config.toml
d_model = 128
n_kv_head = 2
activation = "swiglu"
norm_place = "pre"
rope_fraction = 1.0
init_std_up = 0.0365
init_std_down = 0.00516
lr_head = 0.00624
final_lr_fraction = 0.0
steps = 9046
Each number is 128 + 24 x the weight over the matrix's rms, rounded and kept within 0 to 255. Layers, rows and columns count from 0.

# layer 6 MLP gate, 320x128, rms 0.172, rows 144-160, columns 0-63
[[ 58  99 152 133 179 137 151 141 119 135 168 122 113 122 141 177 177 140 140 113 166 130  98 153 139  86  93 199 143 162 145  74  86  76 110 121 128 131 169 126 151 131 121 145 116 127 163 180 130 153 166 131 137 102 183 133 119 136 146  99 166 103 142 162]
 [142 115 157 101 114 153 148  88 146 100 104  89 125 102 106  96 120  99 116 157 111 113 111 213 144 147 136 137 150 160 141 158 109 156 104 134 124 129 128 100  92 138 126 115 116 143 129 117 115  86 124 125 122 134 122 132 178 131  70 134 119 140 124 103]
 [114 132 165 163 151 120 148 126 120 142 106 154 148 121 108  91 154 131 150 100 144 101 123 149 143 103 157 118 100 150 116 114 117 144 137 113 102 120 157 132 105  82 138 104 108 140 125 111 109 150 125 113 123 163 112 117 128 129 126 130 130 138 115 119]
 [ 85 144 134 118 131 122 137 138 114 140 133 172 109 182 122 111 126  79 158  96  99 155 158 150 148 153 129 185 157 118 141 154 143 145 145  98 119 167 130 126 105 115 126  76 120 126  78 140 153 151 107 166 162 120 113 139  83 176 144 116 126 109 140 109]
 [159 182 106 132 139 139  95 164  84  88 138 109 139 122  96  98 156 137  62 120 107 195 115 130  97 118 125 106 105 101 105 117 153 112 111 121 128 121 141 147  95 144 169 107 101 120  79 144 107  99 137 148 132  88 102 135 117 129 134 149 139  88 142 139]
 [106 114 131 137 129 142 109 136 128 146 128 164 119 145 116 131 131 134  75 111 120  99 134 109 129 126  79 114 151 147 116 135 142 142  98 114 131  81 135 121 114 132 100 121 129 119 125 147 126 157 133 126 120 103 106 139 162 142 120 158 149  86 159 133]
 [130 135 137 140 196 131 107 159 119  64  94 133 168 119 144  81 122  69  86 126 135 144 108 137 131 100 121 143  97  93 127 124 123 131  74 118 136 114 109 128 111 138 149 140 129 133 111 124 109 115 109 167 122 130 193 128 117 137 103 121 111 111 118 144]
 [119 156 143 119  74 174 125 119 138 134 141 141 119 139 144 164 116 130 122 121 154 125 102 161 142 116 122 109 132  96 184 140 139 134 136 128  98 120 112 142 115 143 117 129 165 146 102 111 113 156 120 138 154 103 177 155 133 134 120 119 120 145 151 102]
 [129 112 123  79 126 132 176 132 120 132 149 104 162 127 127 136 133 144 159  76 146 114 138 134 163 163 182 154 112 148 130 159  91 142 103 153 167 111 127  78 157  94  90 131 151 101 154 116 133 141 111 165 168 138 135 128  99 105 111 144 112 107 127 128]
 [147 135 142 103 153 115 102 127 135 129 104 106 155 122 131 143 112  75 133  97 110 144 102 141 135 132  50  96 124 121 156  95 109 118 130 146 127 141 115 112 137 138 122  84 160  98 109  97 126  94 148 177 169 136 140 144 129 112  90 151 106 133  72  67]
 [150 138 131 159 125 100 147 166 100 132  89 145 157 144 154 191 132 172  93 116 131 104 189 130 100 123  98 123 136  97 107 133 122 153 143 118 117  79 105 111 131 129 126 110 128 130 140 104 126 111 111 170 147 123 132 170 123 129 135 107 122  79 122 123]
 [188 165  99 149 130 157 108  87 135 115 118 128 143 130 158  86 101 150 108 131  73 108 104 141 161 113 124 129 131  87 169 125 139 147 154 165 120 125 140 109 156 161 161 108 108 129  83 105  92 125 145 165 134 112 139  98 120 162  94 157 138 124 113 138]
 [112 133 116 114 100 103 151 159  98 119 145 129 121 145 145 110 151 135 100 174 173 129 115 152 105 143 164 103 117 120 107  76 154 129 124 131 119 112 111 135 138 130  85 141 135 132 108 161 133 162 119 102  96 138 141  89 131 132 138  98 144 134 108 145]
 [102 138 122 140 152 137 127 163 105 130 145 123 115 124 113 104 118 119 121 113  94 111 148 103 103 113 116 162  99  86 160 125 106 147 128 123 118 143 107 117  93 115 124 106 139 155 141 135 149 127 125  99 123 130 155 116 155 138 155 157 167 124 132 111]
 [141 123 101 101 126 159 151 111 127 145 140  86 117  81 147 106 155 128 109 154 110 128 137 107 131 139 102  83 113 151  99 123 129 140 140 128 117 119 129 129 145 156 116 116 157 125 123 128 120 125 110 123 126 168 141 126 149 171 128 137 102 180 143 150]
 [131 137 166 128 122 138 157 112 119 115 145 117  99 122 124 138 146 170 170 121 107 130 124 138 130 147 137 108 116 165 122 140 174 148 180 115 123 133 129 118 128 139 138 118 122 147 187 124 148 162  96 150 164 127 100 136 153 186 110  95 114 108 122  86]
 [125 156 105 126 109 126 129 163 123 132 164  86 120 116 135 114 125 147 128  74 118 145 100 156 108 142  94 135 173  93 138 125 145 106 100 143 142 113 105 157 172 129 145  92 119 134  89 148 123 133 154 122 123 114 128 134 142 108 130 135 132  86 137 179]]
# layer 6 MLP up, 320x128, rms 0.162, rows 144-159, columns 0-63
[[ 70 162 137 118  61 134 142 103 178 161 150 114 104 109 151 121 110 111 146 157  66 111 115  82 112 189 149 137 124  68 160 146 119 117 123 167 126 146 140 129 127 127 188  76 171 145 122 171 143 142 141 156 157 135  90 136 122  62 118 139 127 119 142 143]
 [132  94 106 120 147 121 128 114 167 102 121 131 123 125 160  75 122 123 106 132 144 118 139 133 131 124  98  68 119 141  84 119 113 147 122  89  99 126 150 128 126 106 144  83 126 152 128 142 112 128 106 124 113 137 136 129 147  86 130 176 151 116 117 121]
 [138 157 149 138 141  96 135 107  93 145 110 157 111 143 112 107 149  82 111 110 145 119 128 127 123 104  78 132 110 104 186 124 121 136 149 122  88 117  86  83 130  88 124 167 136 144 148 119 162 177 137 175 157 121 136 142 102 117 142 150 142 158 125  98]
 [121 115 154 120 153 173 128 100 152 154 114 109 120 102 135 162 124 116 189 154 139 119 149  96 145 145 119 126 150 146 142 163 105  96 132 118 131 137  98  99 128 127 133 166 115 122 132 100 116 138 152 194 131 103 119  83 125 126 113 149 119  77 183 103]
 [148 108 114 151 143 138 140 141 164 114 144 112 143 105  91 145 169  84 122  76 114 147 104 113 125 116 115 156 110 150 164 103 147 129 152 132 127 103 142 103 140  75 107 165  86 159 139 133 121 150 113 146 132 134 101 137  99 111 165 147 154 103 152  85]
 [119 104 124 160 109 120 128 122 145 139 113 140  90 115 112 147 129 146 109 126 120  80 131 100 141 111 131 119 103 134 127 156 137 133 134 134 128 121 153 131 126 127 109 144 139 152 116 105 105 161 127 124  89 108  95 118 158 131 148 146 136 113 135 109]
 [101 107  75 137 140 155 102  89 128 129  98 131 113  53 129 159 148 127 163 114  92  98 150 117 101  92 127  90 120 106 113 170 134 144 138 163 143 146 104  97 109 150 133  78 116 150  95 107 124 146 123 138  87 152 127  99 136 116 140 113 118 122 100 115]
 [139 129 108 145 154 134 130 105 114 135 105 104 122 103 150 120 127 125 104 146  85 123 164 126 108 156  91 141 115 130 126 100 129 161 106 129 145 119 135 107 114 119 141 131 133 104 155 168 139 106 136 145 101 146 134 128 129 141 125 166 126  96 140 101]
 [146  83 136 132 132 157 101 100 127 116 145 118 107 130 102  87 133 130 172 188  91 108 102 182 110 142 150 128 140 106 129  93 170 158 117 129  56 130 129 145 117 151 123 143 133 168 113 146  96 138 130 130 150 125 143 140 112 144  73 132 151 140 100 110]
 [130 125  84 104 150 123 146 149 154  85 108 110 133  88 124 109  96 132 122 131 128 114 113 145  96 168 135 126 148 144 156  83 107 153 121 129 124 125  97 120 131 115 108 123 179 139 138 141 147  83 116 129 113 124 127 177 128 127 115 131 149  83 150  55]
 [128 155  97 133 153 131 124 122 110 148 135 107 151 158 125 122 127 172  68 137 133 138 119 123 137  90  95 134 116 140 151 124 171 157 146 132  86 139 107 122 155  84 171 145 122 132 129 105 145 146 140 139 164  99 137 132 173  98 131  77 119  85 114 104]
 [142 107 152 121 112 169 142  96 124  90 163 128 146 150 147 111  93 104 116 154  95 149  83 138 112 124 128 122 105 163 128 130 158 158 218 169 172 115 145 110 108 140 110 146 205 143  75  88 138 170  89 134 107 118 159 123 126 156 157 171 150 134 113 144]
 [109 135  93 150 135  96 140 120 117 139 158 112 159 155 111 135  94 111  93 132  81 143 112 113 105 142 119 169 122 146 142 114 109 174 117 149  86 164 134 169 107 110  79 108 102 157 178 113 122 120 158 118 118 124 128 141 118 130 152 103 125  95 133 162]
 [ 82 133 134 114 124 170 104 133 109 122 112 146 145 160 122 125 101 126 126  90 128 100 133 122 133 106 124  95 148 118 139 121 182 143 117 124 124 120 136 103 162 115 135 138 128 112 128 135  93 105 202 119 122 155 106 112 102 111 153 129 124 127 122  98]
 [104 140 146  90 111 135 139 131 150 123 118 107 127 131 112 108 141 100 115 157 124 117 119 132 128 167 135 154 136 132 150 100 145 157 125 106 115 154 120 116 159 107 113  98 113 167 158 110 102 115 115 130 135 170 115 108 112 165 127 138 136 122 108 138]
 [ 85 106 141 136 157 154 124 131 117  93 118 126 125 118 132 107 143 142 172  81 122 105 130 108 151 110 105 118 123 134 115 124 145 117 150 158 122 104 105 123 148  97 145 103 129 149 139 150 107 131  94 104 133 103  78 122 182 143 142 119 119 172 121 117]]
# layer 6 MLP down (transposed), 320x128, rms 0.277, rows 144-159, columns 0-63
[[147 160  73 121 114 133 135 124 115 142 138 144 126  91 120 115 136 106 120  55 106  75 160 109 113 136 141  60 121 147 105 137 138 127 156 106 120 150 129  99  99  95 115 114  78 139 146  87 145 125 118 126  92  70 107 152  90 147 106 146 112 146 121 124]
 [137 123 104 122 114 101 145 148 139 106 121 142 137 140 119 126 127 119 123  84 124 105 120 123 108 164  43 134 148  90 129  99 103 150 146 139  95 139 126 147 114 144 133 142 117 147 134 117 149 118 106 154  57  76 175 164 115 133 138 133  92 134 182 138]
 [132 128 130  86 106 129 102 125 139 124 106 149 130 141 114 115 119  95 112 124 121 126 112 130 113 158 165 116 151 132 152 131  98 158 141 154  73 146  91 153 111  97 106 131 107 139 152 149 128 143 144 129  92 146 149 169 132 124 162 153  90 152 148 123]
 [106 164 118 142 117 118 115 120 100 146 133 137 148 160 176 168 104 133 155 142 130  94  94 134 142 144 148 160 150 166 116 141 143 129 124 172 122 134 103 131 110 142 108 112 144 103 129 154 143  98 146 124  95 138 138  91 126 177 123 130 100 142 152 136]
 [148  80 166 139 137 131 104 123 121 102 138 128 119 117 131  80 158 132 146 206 144 139 127 143 148 135 166 108 146 117 104 104 118 112 133 105 118 128 114 127 114 166 128 110 123 154 129 138 125  92  83  91 144 159 149  93 138  72 142  87 145 159  74  95]
 [140 138 123 139 124 116 134 101 121 134 104 121 128 146 130  98 135 141 119 157 141 138 108  82 121 156  94 205 113  86 135 113  75 120 106 133 119 151 103 142 117 141 137 157 151 131 125 108 147 106 121 108 133 115 131 123 116  81 179 127 120 143 132 139]
 [106 149 124 146  88 119 119 154 147  89 165 129 122 171  88 181 108 108 133 154 125 134 137 106 118 145 154 162 126 122 161 111  96 136 115 116  87 110 147 152  80 108 112  96 117 133  98 140 121  78 140 121 136 136 106 149 147 145 167 139 126 159 137  76]
 [142 125 113 136 134 128 132 133 111 101 162 135 128 139 153 132 121  85 100  89 108  93 100 138 128 144  78  79 138 114 137 119 118 123 118 155 141 119 148 111 142  92 129 105 128 122 130  78 132 160 140 154 116 121 126  81 107 175 119 109 152 119 140 143]
 [ 98  83 117 104  96 171 125 155 109  91 113 137 129 105 110 111 146 178 108  84 130 154 149  91 112 129 125 105 120 151 150 133 154  91  90  99 126 102 103 152 163  99 117 133 114 117 162 137 119  93 131 164 173 110 130 172  64 113 128 147 123 132 148  82]
 [140 108 168 132 118 108 144 147 150 104 120 136 102 115 147  88 153 150  86  80 112 149 114 176 133 163 107 142 130 170 102 111 158  96  95 110 127 115 104 122 116 139 158 130 156 141 133 141 142 118 105 122 111 158  93 125  99  66 155 137 122 118 122 107]
 [118 141 120 166 162 135 123  88 150 118 148 140 135  99 117 145 143 157 105 158 157 147 134 168 157 116 130 158 110 149 120 130 109 149 103 145 166 132 132 118 144 116 146 122 121 182 142 187 146 163 133 172 119 121 110 112 142 101 117 109 104 125 132 119]
 [144 124 120 130 143 139 110 115 111  89 120 122 126 160 188  97 134 109 122 175 116 118 145 125 143 107  88 137  97 134 128 115 140 145 129 159  69 137 151 123 139 104 157  83 108  95 158 100 128 132 121 130  85 112  99 148 135 173 119 170 127 129 165 103]
 [141 174 146 109 131 155 133 138 146 133 151 115  98 178 106 126 100 175 120  94 107 150  98 132 121 105 125 129 145 113 158 140 114 114 141 127  93 107 125 173 139  94 107 141 145 139 138 114 127 115 147 131 131 112  98 112 107 139 120 169 127 108 128 170]
 [123 131 162  85 119 172 143 101 133 141 130 137  94 131  92 138 118 161 154  76 143  85 111  95 157 131  84 121 122 136 116 111 162  94  93 115 144 107 107 105  98 142 101 137 115 122 122 106 114 118 140 173 101 138 126 188 131 105  98 138 126 109 124 121]
 [133 152  83 144  98 150 102 107 118 131 134 160 123 177 126 119 140 160 112 109 140 108 159 128  98 112 146 158 134 149 114 118 125 124 128 141 115 111  70 131 121 138 188 144 127 121 143 137 128 155  96 161  94 144  92 100 142 135 160 121 117 144 120 142]
 [ 89 161 142 144 167 147 126 133 134 130 130 138 139 127 124 151  98 150 164 159 117 124 124 146 125 135 137 126 144 139 134 177 127 124 135 117 122 115 137 132 165 114 106 128 167 148 145  89 119 130 153 107 117 132 147 117 112  90 115 137 136 138 138 149]]